config.toml
n_kv_head = 14
activation = "gelu"
norm_eps = 1e-05
qk_norm = false
init_std_o = 0.00266
init_std_down = 0.000941
optimizer = "muon"
lr = 0.00428
beta1 = 0.9
lr_head = 0.00353
grad_clip = 1.0
warmup_steps = 200
doc_mask = true
Each number is 500 + 25 x the weight over the matrix's rms, rounded and kept within 0 to 999. Layers, rows and columns count from 0. Numbers have three digits each.

# down: layer 4 MLP down (transposed), 7168x896, rms 0.00845, rows 152-204, columns 728-783
# up: layer 4 MLP up, 7168x896, rms 0.0212, rows 153-204, columns 728-783
down152:525507486535524479528487480437494575518499460565497495510476487475431542502479499504494506498526435466505460522503529499531518478464468504518520488496491522485464500512
up153:529545544502440500518550504537495521495521503494489452520446504481533526560537518523501498506522531454496497445503489530508463506492541492515521496533466517505463512461
down153:495447540538518509445504493505447568484561437520499481532536493525473503472500491524518505517516514520534478517541490500494455547473496517477489528470529482538471532398
up154:518529434499462522504532483501494563508488484498512533517545518502516471501490489506509483513496508473487497531499509498492490493462498504491477453461462498474543484494
down154:497511572513532508469513511503493490486500489477472486528444491460438490498523514501506547496536469513496483483493495538532511530545507520476531522507522519491492507486
up155:552501516498502494489467551488547491516495483480481507495521454490485458522487489499473477504459540523525455463487501504493505529476529484466505569524495524488489479462
down155:496510513492481511485553438489514458543524467477512526495473482532526505469520502462502505439466486466508525500548465484494490478548505486507473487520484541489486530495
up156:502479480517537443497508513485523503481509466525458522515459492508498511511464489468514516524532543474482478557503505487477469521477518466505481508528490478502488496508
down156:490533520471480521500485503497499485545490534490487505516489480510478504487524472518496485508482490498493494490522516528464499500515452494501499515473497483460494505494
up157:460501481491446539500507470472488467488514513504481526476526469512484497535495486478479508511478485482495530522479457465487504499489503518493516458492510496513530501506
down157:509451501497553472531490461453500527566477466512532486492485511493494505492521551505500487492540454503566491504509501537469522507534495472523503546502530512493472485514
up158:493445450518446475476505457471534522526526496479515493485521512540551445500476511463504512525486515508497501465562517487520505481470502481508524525517496533485504507533
down158:518514513471563486545455492470507510528481497490522520499481512505510506502479482456489501490493529520536504484480500513490502508477501522513467475511473494469489537494
up159:491490571531539538500477495499554511493525484492482541509478536477486516497475515528496489525518511521486473438542535535530489489533558516510449535489465508460515507508
down159:472579502451509522494511494483524514483506501554508438456492465485509473501501518456532493479490530504507512452519490500534503506492464530487537477461538523482473521478
up160:495479494465542457470516517466507504492504533501502501503484492485521494484505490542465497516492530501493468506501539484503494502495482510499504507461543496520515489481
down160:513490484497487505543532500450470546528533498495501523482513534476475490501508481452545508435503495525466469528527502504486506468523524461508506467478495535502471502498
up161:518491483481566486485513475477486481521473493536474452475560509519475514482505525478476515459539490487502504481520486500500449499501508473507481536452523466497542527480
down161:487500520513487506498467509513517490544528490527507513540478484474507518508527508520503473497488516531485498519498529491527508500520473527485533486515446503449516517499
up162:507513540483517528509484510439494563492515534470503459484498464525528463497542503528482489485442468518482486501482513480463518518475482523483480536483519490505527560482
down162:479496555488519494502522506532481473509533514493487537529477513529525556517441511477453470481491462490496495481517539514545455490514523473510458511502492478480482492471
up163:462497508517466503511494495480490484480517487500532431510542493521507458510507505462481520507487505534516515494498498529482486515508505485490529503519500478526490499526
down163:524494472498517540517526503504493497499483500523476516471464494475508511491508471530512502530498527455553490483508545468465487474489505541509499514517534494472473506457
up164:480505523519512502505521525503472476469477469488528521473453450533512529502461490487497504479494517515513520474512479521501493524505478471480523507501495543525521469487
down164:490486497470500443522488490493526474516520483516512495545461501495501495440486478529493476518495504522456500463489521480526481478482508492493495491515509494492502506452
up165:476451473518501505511502512487514492490538483493501490497505527481507558489495516487518513488467549486502540483490525524506511515496530536512466525489507507541545487473
down165:531515502509500494483480489498479531532498526470505540477499523479516495466483522515446504506498504518500480505485458499486518509538516448482501492498509486500507500487
up166:531521496498490478500536507497499472481500524497469518520496513527465495517481507474479502473480508529486489511497520532526496513539505492475520499508507502483545503492
down166:451501517496520504481496489479515490497496493497519480510535494496540502485508465513510505523474502473502519504519476495497490479473523505486461491517495527521506488511
up167:498501470457487509487483468496516483470488419531469478527489469515464539495525475481480439449488492530491479493503492498498514515486511478504494494512497543531479514501
down167:521491487510500490506495468461523535501462540479468484497509482447480439466528461466498537510499528481486526547535502503452481469460503493528499498568470480452513526516
up168:527481506479504528512440463481480478508512457425507564486559522464478527502524496471504512531481511514524479479529525544465514484513498468457517499513527508477521485464
down168:525478504505498507506498489552508512501518498513483478460452506576460510463484534509513511464530531488463530513522484504517533540509465529511487488489472477534488492504
up169:483500520457482519465533499479504512482492446491555505526503541515501513526483500497488545457496492481528528510465549465523515468488485539531503473517496529515527531553
down169:506493512540523467520501499529466458473499488484490554462536492466489499407532517503486503472471495488495548492506488494482516480516488493493443488479506458488469516454
up170:521540488509476470496461496508501487495490466487507504489512485544496455501514488488501506544489512499488543533459514513495467489531472511465494471544522462512509514491
down170:504493523505515518512532459588500526518466531474487520510520518465511527485479477493484525515526534489478435528494533525512504516488568465490477495486536494498496513489
up171:513565508502495510499480481465512482512482501500489512544517533490528478494500496493498509513464467473473513508514478463446502481523474503505496507507516504490489536493
down171:498492481522493498493501488511500508510507516485498492480497493516491526494513484490478471499551480517521474485480529516518509494508510516458508476507529503498472482508
up172:466436528489516508523505525490518572486496489516515484519545451548518522443460495493473478479450531535533484494494489515498525538487507474503492460461459492473472487489
down172:501501467528505534462472488504500447535494500497501532509512482512506486511517480529556485523460480513467543508454470488472522491498434540542489484534487532493468498509
up173:490520512453505452489536520461496502472507455492523496489497517484529511456496483462484511501486470501532455499519532475514508502530494496542545491471526492512533477483
down173:492490495490502439511499486495537521461464473495445465466526513537508484547487489488512538520504499503473544502518498501502501500528509503482460528503501523517492495522
up174:485547528542484520511509483504509516484499498449526461506452508460505510546513466492489517487528517495468499483528523478507519507515535454485483497519498481495463501484
down174:528508521465511503450505514520460491483497557514518473455509476540522489526540471522470487482485481501491543505460505558520496483506521522542519536523542502517553514536
up175:465491515466466492491496478488540498525528484477494499470480497494499477501543495472506493540499512532514487506471546490464474508473502520466487552570539502508509468480
down175:518512543510487512539537498497541515494464522557496545467559476486515508495504510525511467457509546505489498470532468487513486455519496492459507495467533518528477502545
up176:506512479499505497505493494470501511495496536485496498497476477490492525519523502501509475519516533505464483523504500526515526519467510488518548478517484519491513533501
down176:497496465481470515514513520491473516525460477483510503528479520530480514489501517482446511476477499472491450467479502511494481466490486531517477493481497499514496511457
up177:497514520504530524489500523515553545428506500483536496506483516474502489535482519481527521475435525504533476551449564547503494514499529517515494495453513473513481439509
down177:519511517477532534425509460487502482461511510486488506517516508574497469512491489517516508496446520520519465515447485435453489540553520510512526474515490530476491563485
up178:535462524497473481516493476458476506445520510489493501481529499538509536527416475480515493511452536456529509465508463549469508576482470466476513487522480511484459488516
down178:510445474502557560476517521540520500509482503495534529525477487474541527490465483509472499483513511531499495498465526496473595489545512517476476560519515460486490518463
up179:504481539538493487519455469489477471488483500485483510519519507497460487492512498518516467545457530510466551520468470491501463506508463471507563516497507496476504460456
down179:504483496480505554477508497479470521522516540506511444512526465488490495517519520481484464474513486487522508518490500501473536522444495527507473478461505484500485502511
up180:483515474490505471541498508499535502477515501487471448509477486518483482535452540525511507512500492550519498499438479489484471517491466525504499505506508490449501526468
down180:483507521499519488486529565493508486466541476470566476458490518527449544519482475518471516524460515466506519491523525491497503528465499489480461522511503555500491468501
up181:504465498469514493508531552447502480460506482513504470539527499544525550488542479511524480507502478494507489488533510474481540529504493515496483500488525512513537496486
down181:521470517539476497486472451534502569525462493494498509491478503497532493519498499500497515467534508516454497467433460501471521499499540488522520503510463551511499494519
up182:509506486477487494495504488496510519523499491527507503504513505516513478529500488490479501502488521496510516484467492503496499495516504523505498493509515487528515481505
down182:505502485495507492526494506506501504471524512481522504503481503486494506484512523541508507503525465513472494537515503503510492490509506489500497510491501526453483479534
up183:578475483509500467512516537503524496479530481495522488553498484545440491466555524458517513489475490477539496522478508502521471463476528514493542469533513467532477508499
down183:499505491497498552475482455508532505488481485486488489483523520496478537534485543521532488460448457528482498536501477507495537529529517481528465497508502526524447507499
up184:459491478460523524498524470506490493485494514486493517543519524519470460524464488498486466505526533537507498486484518487471551533530480493464496529501502492519500502450
down184:497496498496545497508474498501531522517541480489487476475458444482463534444527493486505505481459483503510529490511529490547484511495523484463528496461499503501482483494
up185:542502475541554481469482520523489475463483471531535483523550537465506492501485510504498482485481519526514517507468499494516491486509449517522491455490490519517510523505
down185:532475495527472535491420495469516537473477535514510522499473484512501489512498494553473460521504562506526475585477512492495460506531523482485506504475455524488493491469
up186:503480509406536515510507505526503553462473472508476544516480481557464507533482540495477557467534451484554532480471454469482512485524464519493491499486481475533467503489
down186:500472514492474546481531478494503491527525459505511513518546498496535510510441499453479535438482539486486457522501507481482491532476512510496491493534500488525528435530
up187:507489481492503482540507511515495488482486496513502515504495518498490520496514502490493498473489518477490492487515484493501493521506498530492521500531490475488523520476
down187:507536539498538541493521488499498506530488517486509491499505481495497479510484490507483484490513496493510493486518500480505504474472495492500519528489485490473508506481
up188:508505501482472499499470553507494504473496483543488472527538523482479493524504487496478514510479468524506509550528475460519481484552525508509467530524477516497498475481
down188:513520504534533496488523480435470508486531516509509493530498476468551525532503474535500492467496487511537482504472502523489531500507519539528498530511488499509534491518
up189:482515516553533479455576492513515510500522506474514509513504552485452462520459467507511522478517488542496507503467489471511493483519489485437488531502469482509515528491
down189:491487467483480493524461457466486452498517498484473466537495481501510507493526512480506523476488480486490499492508496527462483536484488513526511505522521519470492477522
up190:474501518515491504558479488507507497495473512529500537509537500492462488492488489480476502504513512529475494505513508489507518520493531470536512492464505490497476536495
down190:474498483475455507480522524493471514501454512487494472466528468563559517491484521495486489482496526484472501503530478527488520486537484486487505479549508509493492482477
up191:467531495538496463505504500526507508502517484481513484482512490528516477478476493547529506496473528519506481509501493461458512530498495469481511517515534421562519506473
down191:493523514477524522535479515551510499491509509522486504507509486477524497489514537423450480498477505495478537497465475531488481493537532484500483533467486535488474507518
up192:491478532520516469514511462543521514497481487527513537479524526497480476529505470546500498514479498471476527519490478545481465505480539523494506511504513549476537501483
down192:467542531550484502497488514458472496485499510477500474574496490527553485472493521514474501458525509463521511527546519461519509445503494480493499514505479467447535490454
up193:512475478507487472500490469494465515479515466444515484488530535483479526526535538496525485526534459511485492499446455472513513508514524498530506503520485459512544507500
down193:465510527481506499470514531484482469565476519484519498497490446538555480522513484475486509438486484467483440530499534507491482513487501497514501488494468540521464499508
up194:497491533531454510507498495468537576485491502480490544486561501494460512499477465473475511522517519517474506481487487485507531553502510512523464486512512478485467473473
down194:476538446504513490478495484503504471501552471542508495525477490521454502478516504482523479470536474530525511531497507498474494473468480492490454499499508494493538513501
up195:591551475508479474438549506474498495498487526448456555481478454448473534494488523565480489446558513560545512516485472501506524490537468453497545508527462520512511531566
down195:514516481456458503503481505432504445502492500502454423473474495499543520490501461477481496515525506504508482469465563483480497465452510494512529477475493510464508518506
up196:542512536515475524508522519464507501545540520507472482472521508458495474519535492493496478444452517486569469477488484475553516513470538539472535508490525469485473494496
down196:435472457487484520505548529489475537493511499471489529538532472497466528497474465492528529507502528483516502460514505483485535485505494535508528523498514521509485542507
up197:515463552438562477489499474536494458469520463481500541486493486495494492457515488487502503504512482518461503464503465586506502466467475530510469505524428517463493497542
down197:536518489480514513477478508500553464497459511550424540509485500434505498525522547463525459535522515483508486543538486528523457512408535515533474522412505536474529515501
up198:483509539497487424495491487466522511503498473532524486483476468504499476477468522499501493508515451464508520479502552538523492528471457457489491466475505527519529482465
down198:497539495548476535543532468498465498467462534506510463494545459501477533491473546537528510487538511467464490526516480510491487477512536513526493527522511497526512500485
up199:521473514497455492493490492493508519500498481452490517500510522453494509484499487506488497458536498509496492472533448489492493552507510456505506519544488518493496511465
down199:518484478525509524523493502509494496500502510520484519492516484514503476506519515510516479516488470484538505516493556471467496484470499542503505514488519512490509501497
up200:468511494487490486513480477481491511535506533527520534491519507466506504469499538486512488475474523459487495494521511487497521498493485486528512535464522517516505506480
down200:480518505498506540487489507511549490465478507548516448498512496480480505512497519520542495522516527483479449502499492497501502540515521435478537527493540501472458443475
up201:448530468484515518523460530499520546504476537483434495479503524474464475519495527486500454508499479508472484491483481535457539505468495524491464457496566453542496493484
down201:477491463525491545458562508487479502508511465540503493483502479561500539508506463462489531508520491496457457543408489492518518455538516505497508487483571515520498467470
up202:454469534517502486461511502485512501502476498503519483479475503474480516552533468503542525481509506495508476493518502505490501568486518534483495525508449519478460479456
down202:507535487499481484498514484495471474556488518506512515525498522486530478479490514499502498521494461511514500523533519474468471472494506512496495518509533505531517527465
up203:477498496476483508482522526482483474461499493529491517467492541501517494463467466444468540534497559538457533501485464473553507470454496486506516507503476540577554519466
down203:488496470534525449530529532502514508475522519534488532539547438491526504486532481527503487500530457492480466489490510451461446497514555529439540527512513449529521477465
up204:484485523502521532517505501499482539503538484485524496500500489490466493523521503498520522467468472495480455482471530526488531509482475504492492493526468491515499501482
down204:517514520501522439518490532484497480518475502547464499517496487506493463501476451515506500505525520475537519513476473467489461498523485479518510452439548506502508460521